Weights of a small GPT-style language model, trained from scratch on English Wikipedia: MLP 448 SwiGLU.
Each number is 200 + 40 x the weight over its row's rms, rounded and kept within 0 to 999. Layers, rows and columns count from 0. The size before them is the row's rms in percent of the matrix's.

# layer 10 MLP down (transposed), 448x160, rms 0.0637, rows 190-196, columns 0-159
095,244,184,255,204,139,193,203,116,214,160,242,223,234,210,178,214,164,204,229,225,233,289,188,153,180,220,136,241,231,227,209,200,285,134,216,222,154,143,186,199,201,212,213,156,339,231,154,209,146,265,164,185,203,211,210,221,231,171,189,193,138,164,220,199,197,222,122,213,167,136,246,192,182,165,130,251,171,192,245,196,234,253,199,163,147,287,187,143,166,189,124,249,162,253,208,184,220,186,239,243,113,250,126,143,217,205,124,187,193,216,286,209,228,188,247,165,184,110,200,222,201,203,233,192,190,161,257,183,204,207,221,218,231,228,147,209,232,150,206,187,260,166,219,199,263,171,222,169,207,196,177,224,227,225,208,239,160,250,278,169
096,130,232,191,134,241,183,204,202,245,195,99,166,193,186,202,182,182,211,236,232,103,245,149,281,273,199,167,220,232,147,242,190,210,196,125,185,136,231,216,133,248,194,167,236,147,199,240,206,197,206,261,183,184,228,239,273,203,131,198,197,204,246,142,249,199,188,193,226,192,182,171,241,221,122,245,166,280,192,190,201,186,191,161,222,146,191,202,214,191,248,184,210,143,214,205,100,152,186,220,243,145,191,207,213,246,174,190,204,211,201,212,179,186,177,299,164,203,207,101,148,248,191,219,210,224,200,245,151,289,193,178,219,187,182,183,200,190,206,205,248,157,222,238,145,238,231,162,229,213,297,76,186,200,264,212,130,171,195,207,194
111,188,176,204,205,278,146,169,146,212,181,159,255,257,269,176,172,199,202,285,216,185,179,169,220,184,169,241,216,305,141,204,155,192,226,151,335,212,161,185,229,182,238,231,215,250,208,235,246,195,222,171,185,181,210,253,165,192,169,195,260,100,207,234,130,238,266,228,189,180,186,178,213,159,257,141,212,235,246,203,213,251,199,248,223,159,198,179,304,249,233,167,254,280,204,179,170,248,237,251,220,250,251,216,168,223,229,175,179,244,149,90,234,208,191,201,176,201,239,184,175,152,245,153,204,221,257,246,177,191,209,177,239,269,273,231,252,209,180,216,229,179,213,248,221,150,212,151,206,180,200,187,199,121,212,218,211,236,188,222,174
105,199,179,180,149,241,165,102,163,220,196,224,123,198,245,248,232,264,252,215,218,196,177,291,171,123,198,222,242,246,183,165,156,216,167,192,245,260,162,248,198,124,214,231,150,244,216,250,229,221,151,170,169,191,224,211,195,216,192,233,240,227,191,201,201,239,138,243,208,212,228,118,147,166,210,189,258,168,193,262,200,227,175,194,171,200,180,201,204,161,250,203,180,269,129,136,201,195,78,151,245,200,182,224,241,234,123,206,187,180,214,206,156,184,160,181,172,201,164,125,149,185,214,256,235,245,221,186,256,130,248,259,167,170,127,225,187,184,189,200,229,209,202,214,180,174,252,150,166,230,280,195,226,131,218,263,243,228,246,244,123
100,202,145,187,148,211,214,120,195,199,159,192,241,217,180,176,209,249,232,172,182,196,256,213,302,232,222,266,212,146,84,164,162,260,216,168,220,239,200,153,201,209,189,187,132,214,198,227,189,169,175,265,130,188,238,147,227,162,180,150,211,251,166,192,204,168,176,188,168,184,211,242,192,194,159,249,185,294,188,218,162,243,212,126,218,167,196,114,223,152,289,166,191,124,140,180,189,179,180,192,176,232,225,210,147,119,193,173,211,147,218,203,244,213,204,205,220,215,283,111,184,186,248,262,239,141,113,190,201,185,195,186,196,138,242,163,288,219,193,180,205,171,215,216,121,162,143,206,178,136,184,243,243,217,231,224,207,190,187,180,133
110,175,188,246,117,219,222,172,246,186,182,160,165,96,255,159,174,200,175,199,154,155,184,196,122,212,218,167,149,216,203,239,214,215,177,260,126,248,199,246,172,189,219,205,228,213,216,252,194,176,235,177,176,153,175,217,162,244,186,255,218,120,294,189,148,216,255,242,152,157,170,254,212,182,129,199,151,255,127,219,160,192,170,198,147,206,219,87,234,188,178,255,274,196,225,135,196,164,172,232,160,209,131,201,293,247,268,171,191,239,149,223,272,178,183,234,227,241,175,192,147,187,261,269,152,252,204,230,187,226,221,190,165,195,157,270,152,189,204,231,246,207,189,245,170,213,237,178,198,158,147,245,211,153,152,188,148,202,195,190,204
098,210,253,269,215,158,145,127,195,254,183,195,252,148,187,201,176,144,154,222,166,200,174,184,161,209,192,213,202,191,273,202,235,188,215,161,168,173,243,231,155,172,90,216,199,162,187,160,254,246,208,198,217,176,245,222,179,186,173,252,211,226,163,228,203,249,254,166,217,229,181,230,225,287,198,262,150,173,178,213,231,134,204,198,206,296,210,181,222,250,215,134,269,194,277,208,274,234,234,229,256,129,162,267,226,199,172,219,199,191,196,152,151,217,267,251,212,182,17,231,167,234,249,208,219,256,213,159,156,195,194,181,226,224,234,164,210,220,209,233,269,172,217,224,198,220,209,190,147,201,158,244,241,170,220,264,217,229,240,169,208
# layer 10 MLP gate, 448x160, rms 0.189, rows 191-197, columns 0-159
093,138,183,224,235,191,221,230,197,185,188,119,234,187,218,189,165,191,187,240,192,233,180,204,211,224,209,147,273,180,146,145,226,176,147,201,85,243,162,226,236,172,193,161,201,213,243,183,209,194,230,198,212,122,224,177,217,246,195,229,141,226,201,205,161,204,119,223,91,174,208,144,100,236,168,246,221,173,220,220,231,244,201,267,210,187,189,206,116,226,249,219,308,250,170,231,140,134,173,205,197,175,215,195,201,145,156,208,206,195,189,209,140,287,206,213,237,157,167,164,259,164,202,187,257,215,146,196,218,277,248,161,256,234,226,210,258,124,249,184,220,245,186,253,257,188,247,204,289,208,197,244,198,185,257,199,159,193,239,245,152
121,127,294,229,131,199,202,136,166,256,213,223,233,130,225,215,166,127,253,179,234,189,154,311,215,231,213,281,276,206,203,213,188,232,254,167,227,292,203,240,219,190,203,238,260,218,201,171,242,243,218,181,173,137,267,220,264,202,248,225,166,120,144,193,151,208,209,194,232,153,196,178,251,101,231,165,183,259,189,218,209,207,225,232,217,206,86,199,213,184,156,212,211,199,260,171,206,174,188,232,243,209,200,183,162,304,205,182,210,202,215,192,208,171,137,205,207,281,170,166,178,206,197,183,170,196,237,238,198,184,167,224,174,217,201,205,231,180,169,183,151,165,228,191,204,169,181,174,261,148,158,185,262,117,249,232,158,241,188,202,125
106,208,231,208,147,260,206,168,178,166,149,247,208,229,260,256,135,174,257,229,198,156,163,201,258,147,222,134,216,194,159,183,209,216,202,199,196,212,236,245,237,153,194,248,91,185,196,183,224,195,129,208,203,272,201,208,180,220,206,263,283,218,156,162,240,179,197,146,275,158,148,149,190,136,116,187,182,192,219,236,205,238,203,253,150,240,185,256,140,224,251,215,185,204,189,187,205,263,170,161,268,203,177,191,219,167,218,208,270,123,197,253,174,226,206,304,178,201,205,227,154,209,186,174,235,224,314,211,261,233,171,240,257,185,223,169,190,265,214,193,151,161,260,156,157,207,220,222,129,177,202,175,221,133,215,191,254,143,161,161,230
098,249,141,172,193,127,120,228,219,224,205,276,232,128,232,188,224,225,196,167,162,162,175,239,169,223,204,250,228,114,205,262,196,233,194,225,187,166,204,231,211,167,162,143,196,146,148,228,251,233,250,188,145,154,249,239,126,261,175,199,192,210,214,155,216,214,133,118,213,194,161,164,195,151,206,165,298,189,189,230,203,186,222,194,190,252,259,169,230,186,261,260,187,169,208,247,181,195,191,238,235,260,160,208,146,167,217,106,231,206,218,202,241,184,235,208,193,162,189,202,136,168,195,204,229,269,182,242,236,147,205,184,203,314,134,239,170,307,195,186,166,261,268,208,189,161,229,170,203,230,223,120,248,210,176,236,163,251,165,200,210
113,195,230,211,217,184,203,238,141,164,271,128,182,261,252,236,221,294,172,203,156,162,122,212,240,216,164,134,226,153,237,228,218,201,188,166,288,292,233,167,170,190,241,238,231,193,129,206,267,168,170,158,149,200,192,150,208,207,216,193,178,162,184,177,163,199,177,187,215,204,214,247,181,240,208,192,206,292,173,278,185,230,174,284,182,271,170,225,217,224,215,188,226,237,284,179,202,172,138,297,230,175,171,224,227,241,233,151,234,195,221,110,163,256,223,234,141,190,205,133,107,182,244,181,198,172,144,158,188,221,190,188,139,190,248,188,205,210,249,198,227,222,195,241,168,157,203,221,226,118,225,159,193,190,177,188,165,201,235,211,102
092,159,236,209,133,230,228,303,150,118,209,214,236,256,113,244,225,192,238,200,243,233,130,207,199,209,226,158,275,163,161,164,152,188,146,159,148,214,177,270,236,242,285,134,138,324,227,192,172,134,269,224,202,178,201,194,226,221,253,174,226,160,206,160,198,215,230,173,152,144,237,166,169,188,235,227,247,253,208,211,195,212,292,241,200,211,228,138,198,226,261,153,185,137,137,160,130,150,226,241,178,202,279,125,166,194,238,212,158,144,206,187,185,270,218,160,187,150,241,205,215,168,202,190,184,224,167,209,165,177,151,244,167,182,215,189,189,207,173,178,154,193,173,216,211,217,168,212,208,202,255,177,187,245,214,212,173,237,152,158,206
093,159,175,120,238,216,174,181,210,212,198,164,204,247,286,180,135,201,183,202,238,162,259,193,173,231,290,205,192,213,212,228,204,251,246,187,240,199,101,206,243,201,173,243,177,152,237,259,202,142,167,210,103,194,245,250,182,119,190,236,275,150,234,181,207,213,200,166,198,164,255,154,170,216,148,109,218,190,215,258,185,188,223,218,217,249,221,197,210,160,215,207,256,119,248,107,214,215,226,184,204,187,202,160,191,143,173,193,198,178,230,179,201,112,233,299,247,176,146,174,227,197,213,274,270,209,253,134,198,232,220,179,209,191,268,226,251,185,271,176,270,241,227,280,179,212,209,189,225,199,222,241,237,236,258,220,234,236,201,222,210
# layer 10 MLP up, 448x160, rms 0.181, rows 191-196, columns 0-159
095,202,209,215,166,267,203,195,198,208,239,212,205,187,187,169,200,219,174,236,211,230,204,238,201,198,211,220,208,191,189,213,224,191,230,168,219,223,93,193,221,228,190,180,187,242,254,175,247,208,175,240,214,198,127,246,202,228,233,153,150,189,164,241,173,119,120,171,140,169,194,245,152,188,256,137,148,177,194,219,198,224,211,288,184,148,197,209,197,245,274,167,166,213,167,161,212,204,162,285,117,165,189,297,287,212,166,273,125,151,135,142,83,221,224,230,227,224,240,259,219,186,199,191,214,212,205,188,199,203,228,139,213,179,172,294,205,164,199,234,164,176,137,275,255,192,178,160,110,142,159,161,176,161,194,166,224,178,203,268,238
110,145,235,165,155,250,309,259,231,226,226,200,235,260,149,183,229,188,223,247,244,237,205,195,184,203,195,215,118,308,228,162,176,271,172,242,217,225,113,162,233,195,206,159,246,210,187,226,162,210,204,191,211,255,208,177,192,227,181,217,196,221,155,199,183,184,265,174,225,199,210,209,302,208,218,182,133,198,236,114,207,190,166,270,179,141,185,214,204,206,215,132,220,250,184,167,151,166,236,118,143,201,299,224,267,200,160,205,183,220,209,139,162,175,216,243,226,167,173,207,264,164,158,191,211,211,239,246,249,160,255,214,170,162,157,225,176,180,120,152,253,195,117,180,202,268,157,186,227,225,168,140,246,143,212,190,193,196,227,148,235
107,190,178,156,247,250,248,206,194,160,188,233,166,168,258,207,210,150,179,166,174,160,180,232,182,133,188,163,174,169,171,258,177,307,219,154,213,276,205,260,220,180,267,135,156,224,122,215,180,190,179,188,257,143,182,236,186,263,215,190,244,218,236,131,203,160,157,109,272,146,109,174,237,197,182,236,238,211,119,181,186,192,174,223,138,223,179,238,231,181,202,188,206,264,172,193,191,194,177,211,165,178,240,220,192,215,225,236,222,152,178,250,216,204,190,202,161,141,222,195,148,140,259,205,185,200,207,211,205,155,228,174,184,203,130,195,136,223,164,177,193,212,205,164,129,199,174,198,169,195,170,293,254,103,266,249,219,77,156,201,219
104,236,171,178,198,151,217,195,236,196,197,197,207,198,209,252,149,217,233,248,208,151,279,184,210,181,119,235,159,182,193,248,263,234,140,202,220,184,266,204,189,208,160,154,230,232,142,222,162,209,220,241,164,200,229,272,140,123,206,206,247,154,171,177,212,270,225,213,203,174,250,216,279,262,164,160,139,199,212,229,135,153,162,193,193,191,253,199,257,248,187,176,250,148,197,220,119,168,196,197,177,219,232,172,179,149,231,181,166,127,237,198,148,229,100,202,225,194,218,222,106,262,150,264,196,282,210,238,174,179,229,147,208,234,227,188,213,249,194,101,156,217,198,226,188,201,206,105,240,238,253,132,159,175,143,173,221,189,238,253,164
111,211,189,104,150,162,267,231,194,342,219,236,245,210,171,278,207,262,201,218,228,248,197,266,263,166,155,236,168,183,187,207,208,193,199,157,212,126,240,69,148,226,256,229,169,156,235,227,182,168,139,147,166,145,165,207,232,188,212,172,176,215,149,154,248,223,205,155,239,176,184,240,255,172,282,237,208,205,219,229,271,248,179,194,254,166,191,197,170,232,243,221,207,226,115,189,181,231,263,128,224,179,260,232,169,158,212,205,229,240,146,177,174,207,230,255,261,165,203,149,207,180,230,206,171,190,148,189,203,254,226,160,246,242,150,167,198,177,126,176,195,194,224,164,217,213,256,193,226,190,195,192,236,223,189,237,214,128,239,173,209
097,136,134,218,121,214,175,231,153,162,252,222,232,189,262,268,236,213,218,114,196,192,269,146,125,190,188,258,220,221,194,188,157,235,157,277,222,187,207,186,232,176,218,221,244,236,243,251,157,237,209,236,237,178,192,185,201,202,185,204,222,159,144,157,184,215,216,192,206,219,216,243,254,251,228,245,227,149,162,262,183,200,121,226,167,221,226,239,245,207,166,275,171,203,229,188,160,118,152,136,206,236,195,200,142,258,237,154,187,197,157,201,239,187,123,189,239,201,120,142,174,175,255,239,162,207,266,172,242,191,187,120,235,181,218,186,160,189,210,181,243,151,181,145,201,160,115,191,143,215,217,232,147,238,155,254,110,195,133,217,158